Weights of a small GPT-style language model, trained from scratch on English Wikipedia: vocabulary 7569.
Each number is 128 + 24 x the weight over its row's rms, rounded and kept within 0 to 255. Layers, rows and columns count from 0. The size above them is the row's rms in percent of the matrix's.

# layer 3 MLP gate, 320x128, rms 0.145, rows 105-139, columns 64-127
size [ 77  95 112  92  99 114 102 100  93 120  96 102 106 114 100  90  92  79  93  99 111 109  91 115  89 101 106 105  89 111  87  90  92  85 109]
[[151 121  84  86 131 136  92  86 134 112 126 157  73 153 130 130 122 166 127 117 139 150  97 125 102 157 125 118 104 153 139 148 108 170 132 170 135 136 135 171 126 146  96 125 135 152 168 150 122 168 138 121  92 128 138 125 106 131 121 127 146 152  58 125]
 [ 89 120 144  91 153 106 109 111 135 166  88 101 114 133 166 131  97 117 118 108 165 162 156  82 135  92 136 153 152 121 127 140 122 153 154 111 140 169 133 122 170 164  93 144  99 120 153  88 135 109 104 103 124 107 143 145  99 153 124  97 136 129 167 134]
 [134 104 125  96 149 114 148 111 133 163  90 111 104  98 144 157 112 137 166 148 123 117 131  90 111 126 131 100 109 142 156 134 151 118 125 125 121  97 139 173 119 149 114  92 111 153 157 100 154 164 103 111  82 109 149  89 116 172  97 163 101 139 173 112]
 [138 175  92 143 136 147 138 104 130 130 103 138 119 143 120 157 110 127 111  91 134 112  76 137 180 109 151 167 141 148 117 142 124 129 121 120 135 129 128 122 119 158 101 121 131 136 115  83 149 161 115  80 110 112 129 129 100 169 159 161 142 122 118 116]
 [169 167  74 152 123 130 166 150 118 106 139 161 147 159  63 146 142 171  72 125 132 171 116  95 121 149 122 165 109 114 147 102 120 117 141 109 111 120 143 117 122 157 146 119 151 115 102  94  69 108 116 132 128 134 138 123 137 145 130 137  99 167  61 147]
 [113  92 145  95 169 121 115 148 143 129 141 109 128 139 104 153 131 165 162 105 103 102  80 166  98 168 119 128 159 160 185  88 123 118 166 130 117 127 122 102 115 136 129 181 153 121 177 144 133 107 101 107  82 152 131  82 124 150 140 114 118 141  98 107]
 [140  67 124 150  92 140 118 126 126 127 150  87 128 134  91 133 170 102 134  61 137 128 168 125  98 164 123 148 144 127 177 125 141 116 148 125 111 173 118 139 135 112 135 122  96 114 168  90 157 165 160 151 137 131 129 169 111 145 141 118 132 181  96 108]
 [123 153 137 178 150 160 146 109 120 200 106 120 138 153 157  99 131 145 119  70 139 121 133  98  97 123 143 140 158 113 104 138 106 146 136 116 142  84  93 163 112 123 138 125 128 178 157 114 120 131 126  99 129 133 113 104 113 114 120 113 102 105 125 165]
 [156 140 118 108 158  99 160 126 168 150 135 118  92 161  97 129 152 138  96  90 134 161 104 112 143 172 114 136 165 150 122 123 150 144  97 143 135 151 152 150 124 116 106 122  92 156 117 119 134 109  69 130 119 140 124  96 155 156 157  83  95 151 139 155]
 [137 156 165 133 115 103 126 132 158 149 101 149 146 100  85 144  96 148 123 145 172  94 149 128 166  66 156 125 138 111 126 143 129 130 128 139 131 101  83 126 105 122 112 172 100 136 140 167 125 118  69 116 115 154 132 146 120 131 116 163 154 103  98 118]
 [172 100 103 140 117 141 128 100  99  87 108 168 139 131 115 156 139 176 138 104 128 100 142 142 106 134 142 135 105 115 118 131 103 140 134 164 134  90  94 151 149 119 118 150 130 179 139 160 121 134 122 171  89 124 120 119 147 116 131 138 136 129 156 151]
 [126 145  99 143 139 151 152 110 131 130 164 126 131 134 117 156 163 110  89 128 127 121 123 114 170 149 113 139  97 117 129  89 147 133 131 111 128 153 112 160 155  87 160 122 107  99  94 123 150 101 117 130 134 116 143 145 129 158 108  90 153 175 111 130]
 [170 110 174 171  92 144 158 104 129 117 158 133 132 120 137 109 128 137 129 141  95 108 131 125 136 151 141 125 113 145 130 133 141 111 137  99 127 127 154 113 134 146 104 183 123 131 175 139 103 141  96 107  97 115 116 124 159 182 149 183 122 101 138 121]
 [150 129 112 158 127 125 147 125 160  82 161 100 128 109 115 143 112 172  97 136 134 103 121 158 118 112 107 115 137  87 144 148 151 146 116 140 119 118 111 137  89 162 128 114 138 169 106 126 158 159 143 132 176  53 128 153 106 176 114 125 108 157 123 175]
 [131  85 136  92 110 183 137 125 190 134 169 135 103 118 133 110 130  86 109 109  76 136 146 152 106 169  99 159 143 131 129 171 162 156 110 132 120 165 147 111 105 101 142 143 136 124 129 130 132 110 119 131 162 125 134  96  93 141 155 106 135 113 136 173]
 [115  92 126 176  99 150  98 113 139 119 103 128 100 128 124 136 126  86 122 142 180 131 137 141 154 151 191  56 108 168 161 105  97 156 150 116 129 102 106 121 121 141 113 135  93 138 121 128 131 148 110 110 136 124 167 152 155 144 103 102 139 150 104 145]
 [163 173  92 133 115  64 158 150 123 131 118 126 140 159 147 137 142 114 121 105 138 163 145  96 144 159 126 148 142  91 150 132 125 107  91 149 123 183  98 121 155  77 116 146 117 128 156 132  89  65 115  85 140 121 179  99 131  98 152 128 122 161 129 110]
 [183 107 141 138 148 145 107 149  82 102 144 151 115 110 143 129 118  63 138 141 193 132 124 116 131 140 127 155 177 162 178 122  83 131 130 107 114 151  98  88  97 111 144 107 120 113 146 162 117 145 106  97 111 147 137 142  86 114 160 109 119 105  87 114]
 [110 186 145 147 122 117 128 134 114 170 150 125 114 155 104 135 147 128 135 101 136 146  79 126 147 114 132 133 136 119  93 124 151 149 117 117 139 129 174 110  94 157 104 148 133  90 148 145 119 111  96 158 104 149 110 146 117 153 171 100  73  84  98 143]
 [147 134 113 138 126 127 134 125 122 122 161 107 106 125 118 141 132 122 123 151 152 164 121 147 167 144  80 147 169  99 134 137 114 171 141 133 147 157 170 124 126 133 172 144 152  93  79 136 138 125 104  98 192 110 141 121 136 114 128  96  70 135 157 127]
 [138 104 111  96 146 181 142 114  73 120 144 123 118 159 121 159 162 155 157 106 119 129 101 130 150 113 126 130 134 150 165 123 100  98 157 105  70 112 128 106 126 158 179 102 133  79 141 105 102 164 120  95 129 162 131 139 130  89 102 148 110 129 105 176]
 [143 123 111 135  95 117  72 149 100 142 153 145 138 126 152 111  96 126 108 172 187  65 108 157 197 139 134 111 139 176 140 136 119 126 150 112 140 109 137 128  88 144 140  95 110 127 123 112 156 160 111  95  93 150 134 156 134  59 129 123  97 111 121 159]
 [170  94 153 105 133  88 115  99 144 123 120 133 126 124 128 118 145 128  88 135 136 101  90  82 145 185 129  92 128 123 125 126 139 143  98 128 117 104 135 186 121 117 119 126 122 116  85 122 167 125 129 120 127 128 151 143 108 123 132  80 156 115 148 159]
 [121 118 117 174 122 124 141 193 113 188 151 115  95 115 126 160 148 132 125  85 122 104 140 119  79 121 121 145 103  92  83 129 147 133 138 101 112 157 124 123 130 161 123 153 160 137 205 103 183 107 138 140 114 152 120  94 116 147 135 124 116 137 120 106]
 [153 153 135  98 132 147  98 128  99 180 164 122 111 141 129 100 143  80 107 117 121 112 120 143 169 166 113  89 130 153 140 127 154 109 119 172 142 131 110 118 101 118 102 182 121 159 140 123 160 119 146  78 141 129  84 101 153 122 114 153 128  90 103 157]
 [153 104 153 165 139 113 108 130 174 121 111 111 126 109 130 163 162 148 115 133 164 101  89 121 176 157 115  93 127 153 138 149 151 155 137 175 138 120 138 150 118 106 121 105 107 151 101 103 121 137  80  96 171 130  75 131 145 129 124 103 114 158 121 134]
 [145 195 134 124 108  97 110 110 109 101 138 160 159 154 140 102 126 120 123 101 167 141 141 137  97 128 153 119 143 135  93 136 153 158 148 153 102 149 103 166 107  82 108 151 120 118 138 121 115 128 129 125 146 153 136 103  95 151  80 113 145 121 122 166]
 [121  96 105 136 116  81 116 111 138 136 138 112  98 100 132 136 158 125 101 113 139 136 135 134 125 148  99 160 121 121 126 143 189  93 114 132 146 148 156 134 163 178 179 178 135 132 118 134 121 141 105 144 108  82 148  75  52 164 112 159 120 123 138 161]
 [116 144 141 140 136 153 129 108 113 146 127  90 105 181 147 134 137 114 118 140 122  81 144 132 123 114 157 142 154 173 101 122  80 118  98 104 148 127 139 106 148 114  50 154 149  91 132 136  96  94 127 135 127 139 140 165  89 157 124 161  93 171 112 104]
 [137 160 140 127 157 160 144 131 134 113  99 159 159 131 109 118 168 177 103 125 107 139  98  92 152 148 166 124 165 141 147 119 134 184 133 140 120  95 134 155 144 155  93 106 140 103 122  76 122 133 133 116 141 132 150 184 128 110 143  89 121 122 115 131]
 [136  91 174  93 152 128 159 117  95  79 173 101  97 148 107 134 136 157  92 128 132 107 103 127 132 156 151 153 108 141 159 105 121 161 159  84 116 111 169 122 125 114 106  90 129 118 126 110 123 121  67 108 102 147 160 151 142 133 170 136 115 111 123 104]
 [ 97 127  80 116 148 140  96 163 161 108 134 136 127 147 106  91 130 151 121 105  99 142 106  83 139 163 127  99 125 136 107 149 150 165  89 125 139 128 164 155  90  94 140  99 164 165 154 141 137  92 129 155 154 158 120 109 179 116 128 125 137 141 133 174]
 [145 146 148 117 124 157 110 143 162 128 115  74 112 134 135 128 150 121 171 122 179 119  62  94 113 112 162 109 143 107 139 112 130  94 143 120 137 140 160 102 118 143 106 135  88 131 127 128 106 157 137 153 110 130 133  95 152 158  95 188 178 116  89 123]
 [127  88 172 182 122 119  89 147 111 102 152  91 115 102 105 174 131 109 154 125 140 126  90 144 130 161 104 143 148 155 119 142 135 151 106 159 103 111 140 102 105 151 142 122 100 111  91 178 181 134 132  99 166 151 137  78 120 152  91 133 165 128  89 159]
 [169  89 165 115 101 131 181  96  70 127 111 121 111 137 118 145 129 111 132 160  94 142 134 148  88 108 165 130 128 137 125 116 137 135 170 134  95 111 130 157 163 102 151 164 135 111  85 142  94  76 121 102 109 158 128  97 148 103 132  96 139 169 102 125]]
# layer 3 MLP up, 320x128, rms 0.148, rows 105-139, columns 64-127
size [110  86  97 137 144 113 102  92 138 100  97 102 100  98  88 119 102  99  92  87  96  89  94  98  82 100  94 107 106 106 110  77  92  79 107]
[[144 174 138 124 117  66 160 154 104 175 106 146 149 126 136 145 141 118 137 122 118 134 151  81 128 146 122 126 158 143 129 100 147 132 145 143 132 128 138 154 118 147 132 132 131  90 125 109 109 106 146 102 104 144 122 118 131  71 185 165 134 167  94 135]
 [175 110 132 147  74 137 161 156 142 108 146 190  95 137 102 118 127  90 110 150 108 118 139 116 140 102 128  94 157 110 112 110  88 131 114 103 121 131 135 150  93  95 141 106 147 131 103 147 105 160 132 149 135 178 115 126 190 107 147 110 125 122 104 120]
 [113 124  96  92 145 104 156 132 138 157 110 138 109 135 126 159 124 148 154 188 141 116 133 125 124 133 128 109 145 145 113 124 138 142 108 104 129  92 135 175  85 153  68  88 117 122 123 124 156 149 112  99 118 122 138 135  97 172 122 170  90 116 173 115]
 [119 102 149 156 131 135 166 155 177 132 178  78 122  97  82  93 139 165 114 139 116 111 122 149 112 124  91 122 114 115 130 156 150 121 119 103  81 124  92 121  80 110 170 126 154 128 138 153 125 139 113 148 136 128 156 147  84 138 132 140 124 179 107 126]
 [135 126 126 139 109  89 155 161  59  98 154 147 162 114 130 106 149 126 119 110 139 110 131 115 140 133 170 115 125 107 126 161  83  94 131  95 105 175 124 152 100 136 115 128 136 139 122 166 116 126 121 139  67 149 110  91 120  99 131 175 127 158 124 124]
 [132 130 148 151  81 126 138 135 140 166 118 119 133 195 117 117 145 128 116 144 148 145 111 146 114  79 118 153 144 147 135 196 113 160 126 123 152 101 132 104 131 114 116 126  90 108  83 174 167 105 154 106 117 114 121  83 128 116 106 143 141 139 119  87]
 [ 84 113 119 133  86 162 110 147  80 168 121 152 127  61 127 138 132 144 147 107 117 138 177 162 115 137 133 141 141 150 132 131 130 110 138 165 137 169 144 176 134 109 135 111  89 175 143  61 162 129 134 175 148  78 135 169  84 165 138 103  84 133 117  71]
 [117 110 147  82 104 141 111 155 127  90 128 112 137  96 129 114 121 137 113 123 142 133 157 170 188 165 161 140 103 130 132  98 146  89  58 147  85 161 121 160  92 169 120 117 138  99 122 137 131 115 124 148 125  75 166 181 136 136 120  95 138 141 159  96]
 [110 118 176 114 130 149  87 159 109 109 135 159 131 132 133 143  68 116 109 128 125 159 125 142 169  73 152 150  93 122 116 123  89 127 111 107 107 123  87 137 188 137 150 105  92 117  99 116 148 136  95 123 138 131 170 112 122 135 107 122 158 131 125 129]
 [106 142 130 131 125 109 109 161 133 100 170 136 150 121 127 140  78 161 118 151 107 135 115 109  81 120 127 152 137 141 103  92 142 126 117 115 105 104 112  98  93 137 125 178 153 145 126 133 135 101 128 118 146 114 130 137 132 137 115 118 136  93 129 122]
 [165  99 133 105 133 119 104 119 144 151 111 106 111 101 127 141 102 134 127 152 101 137 125 168 130 126 111 177 111  93 171 129 114 132 114 113 126 154 144 114 164 162 174 137 161 125 142 152 105  87 118 134 109 100 135  99 142 102 120 134 114 134 173 116]
 [158 100 147 117 110  88 107 143 117  71  93 149  98 122 121 147 105 113 127 137 118 134 117 100 145 118 146 127 158 120 158 140  96 122 131 140 137 154 157 124 118 180 126 122 119 130 121 156  87 183 146 138 136 122 158 150 122  99 181 131 129 102 143 134]
 [132 152 126  86 150 136 118  92 145 115 115 104 149 174 172 149 172 122 123 139 133 149 111  73 119 112 148 138 170  95 123 126  96 126 165 115 148 103 121 113 102 178  91 109 138 143  91 108 125 135 124 109 118 156 169 118 101 131 131  86 135 133 110 170]
 [112 110  98 103 108 123 117 146  93 154 128 131 126 147 102  76 166  90 159 153  87 129 127 105 168 178 139 106 132 147 137 156  86 145 161 140 146 100 131 104 119 126 133 133 129 108 119 112 128  91 123  95  95 177 143 138 129  76 150 102 128 161 127 117]
 [111 102  97  96  95 137 141 117 159 157 140 103 119 100 119  98 124 107 116 161  72 132 131 149 101 142 103 132 161  81 131 144 110 171 162 137 151 118 128 145 124 127 138 139  95 110 110  96 139  80 173 140 148 148 123  87 120 145 130 115 139 137 149 149]
 [ 88 149 135 107 151 137 138 113 169 146 141 105 137 103 164  67 122 166 193 129 123 141  98 111 147 118 111 159 127 109  88 105 106 149 139 144 115 173 135 115 121 123 146 128 131  79 128  94 115 123 145 178 105 134 135 143 114 116 142 163 107 124 137  84]
 [130 128 147 111 116 111 129 114 161 129 125  97 130 149  94 158 161 132 135 117  98 138  95 110 121 118 125 154 122 105 154 134 169 152 123 128 146 129 138 120 137  62 163 121 134 188  79 125  89 130 125 138 107 114 147 182 144 110 110 129 132 167 114 131]
 [126 128 130 134 131 105 113  93 100 118 130 120 147 102 120  86 157 102 159 106 163  79 127 139 156 157 128 124 129 136 116 112 177 124 163 144 111 149  98 141 149 136 108 132 130 132 104 156 122 105 142  94 103 150 132 101 140 148 141 113 113 144 111  96]
 [133  99 147 113 118 143 119 148 105 143 119 160 105 158 117 109 143 114 120 113 119 163 117 136 168 125 114 111 122 152 137 144 158 123 146 148 140 140 136  97 111 124  84 151  96 115 107 187 113  91 127 139 125 143 102 159 149 129 133 181 130 101 120 126]
 [127  67 140 104 158 152  92 152 148 102 146 145 139 105 142 115 113 133 123 157  93  71 123 108 122 123 132 121  74 122 181 154 122 164 108 131 111 145 134 113 111 111 157 130 149 167 134  92 133 154 111 155  98 138 122 162  87 113 127 141 147 132 125 123]
 [118 143 139 112 111 112 165 112 130 133 124 125 140 103  83 129 113 100 109 100 124 153 131 151 101 162 133 103 137 149 146 191 107 129  83 185 149 132 165 111 126 167 132 128 116 116 141 138 114  90 130 108  78 109 152 124 166 129 149 186 128 141 110 152]
 [135 117 133  99 169 121 136 108 121 117  82 122 124 141 118 129 151 126 186  68 117 161 121 116 114 104 115 153 113 160 126 133 154 118 128 143 127 161 152 174 181  78 131 120 156 114 148 123 125 150 125 158 117 131 134 112  98 135 119 132 174 149 167 108]
 [129 125 138 120 137 164  94 121 137 112  89 149 145  87 134 120 129 127 109  82 123  98 131 151 125 162 140 140 112 133 144 133 102 129 120 196 128 116 147 138 135 157 173 120 125 137 101 105 127 121 162 166  98 103 166 136 114 143 116  65 141 102  97 162]
 [134 157 114 111 132 125 154 132 142 123 126 119 118 163 106 108 150 143  77 155 121 137 102  78 165 117 120 112 135  79 134  95 144 138 149 119  94 119 107 133 131 141 114 142 182  96 148 147 120 138  85 112  98 147 134 140 141 127 169  94 139 113 111 127]
 [123 112 103 121 154  83 113 103 112  79 115 157 146 105 157 130 121 159  88 106 153 160 143 131 130 142 168 177 149 132 145 155 137 135 143 144 103 149 142 110 153 113 159 114  88 130 104 121 128 139 138 164 128  89 150 109 156  87 122 137 138 117 138 158]
 [136  92 127 133 111  99 145 134 144 104 117 141 144 146 156 117 135 181 123 154 164 157 110  89 126 102 130 159 124 130 149 158 164 154 121 116 149 155 132 124 103  69 143 115 109 131 153 167  88  85 163 175  99  96 104 137 114 114 169 116 103 154 106 113]
 [150 118 132 153 151  62 139  80 140 102 134 130 155 143 123 126 123 106 154 127 109 133 143 165 118 133 124  99 149  80  80  70 152 126 115 128 137 121 130 137 106 172 146 137 131 131 123 176 121 139 128  98 133 143  94 150 119 139  86 119 124 168 120 108]
 [132 138 120 128 157 160 140 134 100 137 106 161 139 121 135 115 117 183 130  81  94 124 107 146  85 153 128 143 125 122  91 137 132  95 135 191 127 119 138 111  79 138 124 143 124 130 144 126 146 122 133 129  97 143 116 146 206 102 132 140 120  91 104 115]
 [155 134 138 139 129 120 143 111 179 146 124 123  79 122 117 154  94 121 105 177  91 157  87 149 138 150 125 125 170 117  98  70 136 117 105 122 144 136 157 145 110 162 113 166 127 140 148 138 177 150 113 116 184 118 105 122 150 123 139 143 134 117 152 128]
 [109 140 108 152 109 158 113  96 148 134 123 147 140 120 148 167  91 114 116 130 173 130 134 123  82 105 125 111 104  91 131 123 120  95  86 113 126 179 114 143 128  95 126  89 137 127 100 193 122 158 135 113 131 140 141 101 122 144 104 135 160 108 109 137]
 [151 110 125 109 110  98 154 168 100 125 138 115 167 131 134 120 153 156 115 101 131 106 141 189 135 121 128 136 149 105 176 145 143 129 106 136 120 141  98 132  98 137 138  99 129 120 131 184 119 131 153  99  52 139 155  77 118 106 124 119 115 168 113  94]
 [114 156 114  81 140 178  86 140 133 105 109 162 152 156 146 109 106 139 121 112 120 140 130 135 120 144 141 160 170 148  89 123 131 146 128 126 117 162 139 111 129 162 146  83 129 130 156 133 167  92 114 128 150 127 138 113 148 157 130 106 120 112 138 123]
 [107 125 107 107 154  94 132 121 122 140 114 140 150  91 131 107 113 141  86 154  98 109 169 128 140 118 162 160 135 148 147 147 128 166 180 126 104  99  88 139 147 116 117 116 172 133 151 144 109 106 146 129 121 132 120 151 109 146  98 104 109 131 132 127]
 [108 128 158 151 123 170  79 164 112 152 128 163 101  83  88 143  96  90 118 102 119  96 130 134 123 134 123 146  99 166  85 164 147 142 115 151  88 120 121 128 156 192 140 129 107 126 118 103 162 141 120 141 140 154 144 106 100 151 121 154 152  90 102 137]
 [134 112  97 118 118  92 118 103 136 103 119 140 112 134 113 149 129  88  97 153 163 127  95 116 157 157  91 127 146 160 120 150 131 144 103 134 172 142 134 174 154 113 160 121 106 194  92 111 149 140 135 112 151  99 121 125 177 154  95 151 127 112  74 161]]
# layer 3 MLP down (transposed), 320x128, rms 0.0847, rows 105-139, columns 64-127
size [103  89 104 133 139 112 103 104 134 116  95  97 106  95  85 106 101  97  88  96 102 106  94 111  80 107  97 109  98 103 105  81  95  79 110]
[[138 163 110 132 114  93 127 123 100 169 144 136 137 114 133 158 147 125 121 139 158 115 149  97 118 157 128 125 179  93 119 131 129 128 186 141 121 103 135 160 151 106 152 133 132 110 100 133 118  91 165 139 119 147 100  84 139  85 172 140 108 158 120 129]
 [109 139 101 146 133 104 110  91 105 148  94 134 120 138 156 104 151 133 110 108 140 158 154 120 135 176  94  95  92 108 152 131 124 156  90 106  90 117 143 112 135 112 131 179 111 136 140  92 122  98  77 101 104 101 119 138  71 137 135 115 116 136 152 139]
 [120 124 137 109 129 108 128 127 126  85 166 126 150 155 120 123 128 129 111  37  95 124 123 134 128 143 106 135  89  94 167 125 120 168 130 130 155 128 116  75 143 101 133 171 103 120 146 144 139 145 138 161 134 168  94 131 156 173 122  96 111 118 162 126]
 [122 109 145 167 129 118 155 147 167  66 149  62 133 117 136 110 153 168 146 152 120  84 122 141 114 122 121 124  97 133 142 167 155 143 133 107  52 106 104 120 113  64 147 140 155 143 141 148 109 122 120 145 155 123 157 118 118 129 106 136  77 130 142 119]
 [127 116 110 154  82  75 140 138  50 106 178 162 173 125 111 130 161 124 123 118 135 116 161 118 114 139 162 117 145 118 136 155  91  98 147  97 125 165 116 155 134 134 114 124 166 137 104 178 135 119 103 125  83 185 118  90 142 125 144 145 132 165 121 123]
 [103 103 139 135  60 130 152 129 102 139 109 151 146 152 123 120 103 129 104 127 151 150 135 128  93 137  96 107 118 149  91 180 122 129 139 135 151 117 100 125 151 119  91 144 101 102 126 113 128 114 136 154 119  95 139 124 144 147  94 149 136 108 154 105]
 [158 132 169  79 142 121 135 142 153 128 129 126 137 150 137  87 100 123 102  96 165 107 137 123 146 119 128 123 108 137  80  92 160 132 101 110 131 117  82  92  96 163 110 107 134 104 124 146 124 140 124  92 122 122 106 107 174 146  92 105 104 115 157 153]
 [125 126 171 135 157 121 151 164 109 145 141 175 122 139 133 131 135 153 146  96 124 111 111 175 147 138  62 108 129 120 174 158 132 132  95 167 128 140 147  84 154 116 115 116  96 131 148 143 119 140 117 131  87 107 140  94 140  96 155 109 132 162 127 144]
 [110 118 168 102 131 139  90 136  92 100  92 145 129 119 121 117  87 120 102 107 152 173 142 131 165  64 137 157  79 149 126 128  93 157 128 114 110 110  95 117 154 117 156 110 146  93 106 101 133 137 109 128 158 137 182 123 136 112 110 161 158 124 140 117]
 [134 169 146 152  74 126 149 112 125 130 128 142 152 118 116 111  98 118 113 148 142 155 148 121 143  87  79 143 112  66 114 115 109 103 136 162 117 133 119  78 125 140 152 188 100 116 134  94 120 120 125 138 113 158 137 128 110 157 135 113 150  94 109 112]
 [142 132 129 118 182 141  77  93 132 168 103 133 127 158 119 153  89 107 134 130 102 150 124 129 135 134 121  93 145  74 167 127 146 134 162 108 104 125 109  97 148 146 162 165 154 123 149 114 115 139 153 125 156 105 161  99 145  94 116  97  77 103 125 142]
 [134 109 182 136 121 116 102 116 109 121  89 146 127 117 102 135 129 141 116 153 180 149 123 119 163 117 145 128 129 150 160 108 162 139 113 116 107  93 133 111 110 146  76 142 177 141 107 127 115 148 166 127 134 121  83  98 127  97 178 104 132  91 153 102]
 [160 134 125 160 184 105 113 131 119 130 103 145 110 102 130 143 175  75 107  78 137 165 153  87 138 138 146 104 100 118 114 162 130 115 144  97 159 117 123 120 139 116  91 109 144 117 137  92 126  70 191 138 188 135 109 122  97 123 102 107 133  97 150 166]
 [149  96  75 114 114 122 133 149 167 126 166  99 107 118 141 139 149 156  92 114  98  98 102 150 124 148 140 115 113 138 146 137 148 116 146 100 104 104 110 144 121 178 121 146 152 146 121 157 132 102 114  92 138 141 145 160 145 139 149 142  82 149  90 135]
 [138 120 116 108 119 155 117 151 133 144 171 134 134 106 154  93 123 130 163 153  71 155 120  91 155 105 118 126  92 122  71 126  87 110 120 151 149 107 135 160 192 146  82 109  78 179 133 112 142 110  95 127 138 104  97 116 173 168 169  98 141 135 130 116]
 [124 146 127 128 136 127 127 130 135 127 133 165 159 138 156  91 116 136 198 151 123 151 101 145 130 110 120 133 147 114 117 153 143 158 126 132  84 153 151 120 105 141 178 110 118 134 126  98  96 136 151 205 109  95 124 111 111 151 130 150  88 102 119  91]
 [157 120 129 113 141 126 127  97 178 119 120 122 138 103 166 151 137 124 144  71 131 125 126 142 122 130 123 108 106 145 124 160 153 133 122 103 114  85 114 117 149 118 158  73 125 213 104 129 133  91 136 138 166 102 163 166 134 140 126 132 138 155 139 116]
 [145 149 117 114 131 103 128 139 106 133 152 109 134 110 124 105 110 124 105 116 133 107 152 138 169 147 169 137 156 161 123 166 153 131 136 100 137 171 108 140 150 156 138 131 120 155 149 149 142 151 167  92 100 138  76 133 140 111 100 103 111 146  81 108]
 [112 144 105 143 149 135 132 148 155 182 133 150 107 173 129  92 129 139 139 163 114 175 128 130 133 177 123 123 145 126 104 148 106 129 106 152 152 118 163 123 130 127 110 128  55 139  94 171 138 112 170 100 108 138 145 131 116  91 130 120 142  95 123 111]
 [153  78 102 109 133 167 119  97 141  68 101 187 157 143 146  91 116 140 109 145 158 101 149 101 107  73 167 150 114 107 155 172 142 108 146 150 121 120 134 105  99 133 145 115 130 175 152 121 121 113 127 146 114 132 129 134 118 129 125 144 143 164 111 107]
 [110 132 103 133 134 139 176 144 123 125 115 138 153 114 118 139 141 157 160  84 144 122 128 123 150 163 105 110 139 143 122 160 130 133 131 169 130  90 165 136  87 140 109 112 132 117 123 148  77 169 118  91 148 150 109 120 137  63 120 165 146 135  93 117]
 [108 131 104 145 134 114 103 142 140 112 145 174 125 122  70 111 124 138 126 151 171 117 159 133 168 149 103 126 131 101 156 143 114 162 170 107 103 126 145 128 122 156 111 111 123 158 111 120 126 140  84 113 128  99 115 122 130 107 151 123  62 116  85 124]
 [129 120 101 124 159 185 107 123 163  90 116 116 141 109 176 107 131 139 137 119 145 103 124 119 110 127 124 141 119 124 112 130 130 115 142 183 112 119 113 146 156 168 123 120  82 136 102 115 149  86 129 142 106 136 111 166 100 153 137 118 181 136 119 163]
 [ 84 142 118 142 118 146 175 101  90 168 136  74 105  93 120 122 127 109 107 119  92  97 121 129 125 157 171 124 146 116 108 107 142 162 135 107  90 134  99 147 148 127 134 157 176 104 142 104  83 135 109 106 103 143 143 106 114 173 143 144 118 120 146 117]
 [147 114  87 137 119 157 141 159 145  57 110 100 123  92  98 117 112 128  84 176 149 145 123 116 135 139 140 189 121 115 135 142 131 138 145 171 140 117 130 110 148 123 129 131 140 100 140 108 135  58 136 134 118 103 118 173 128 106 127 126 125 124 133 145]
 [120  83 131 108 105 111 138 158 120  70 132 144 157 163  86  95 127 105 110 125  91 133 135 116 118 118 137 137 116 132 156 110 134 135  91 111 159 140 150 109 100  63 145 148 145 119 154 118 153 127 179 178  89 103 141 128 121 118 160 137 126 100 136  84]
 [132  88 136 116 154  87 146 142 150 150 114  97 150 112 133 127 110 133 117 139  90 108 143 152 155 149 111 143 100  93 139 129 126 134 119 117 135 134 140  88 160 129 158 173 116 122 158 130 139 122 162 116 152  71  99 113 140 111 134  79 137 138  97  61]
 [147 175 166 135 128 128  95 160 122 103 132  84 130 141 123 148 145 165 175 134  96 139  91 140 104 147 101 116 132 121 135 120 142 116 117 136 154 151 180 141 143 123 109 155 111 145 101 150  66 144 106 135  86 107 155 104  81 143 120 125  85 114  93 165]
 [ 98 165 104 130 119 124 175  92 160 162 150  95  98 116 123 158 147 101 143 144 111 175  71 133 138 142 106 104 149 147 122  97 125 157 138 109 127 115 139 139 114 127 131 167 150 111 108 145 154 119  96 128 181 126 109 166 168  98 129 169  94 126 166 119]
 [191 147 122 164 105 121 111 131 170 138 126 118 191 111 105 143 120 100 135 160 170 133 149 109 101 116 124 143 119 123 137 120 110 105 102 145 128 194  89 107 152 124 109 153 118 135 123 158 137 119 130  81 125  97 169 106 109 177 125 140 160 138  96 127]
 [142 130 147 114 118  73 161 172  52 115 124  95 171 133 119 118 157 133  95 156 113 115 166 180 129 178 118 133 105 102 156 157 146 130 100 126 102 116  84 130 111 130 160  72 114 131 139 173 133 126 126 103 101 108 119 118 126 118 114 124 111 136 122 112]
 [ 94 110 153 138 134 118 160  88 128 139 168 152 135 116 174 157 112 123 132 143 160 139 149 153 141 116 123 126 143 121 115  81 130  83 150 163 105 130 104  85 128 144 125 117 106  99 129 106 101 128 126 117 115 112 130 142  76 144 125 169 114  93 118 126]
 [ 86 100 156  99  72 140 154 107 144  92  99 117 167 152 134 145 102 133 170 156 142  82 136 120 158 148 147 123 125 141 136 125 130 113 126 145 141 134 142 136  88 115 120 123 125 154 111 129 123 109 132 119 116 136 154 168 118 114 137 118  87 171 113  95]
 [ 95 143 105 144 103 139 105 147 119 174  99 131 118  96 143 112 111 120 157 113 128 111 166 148 177 101 134 109 124 141 122 154 124 147 115 127 136 133 140 133 149 150 129 101 110 127 135  98 151 116  76 103 146 167 105 131 120 142  63 158 183 122  86 181]
 [141 113 144 154 161 138 135 121 153 137 120 113 113 124 141 153  84 105 108 105 122 126 123 103 137 211  75 150 139 128 146 158 112  94  78 128 128 114 155 133 131 142 158  99 117 140 135 134 111  84 132 107 135 120 137 149 135  93 121 116 136 138 159 189]]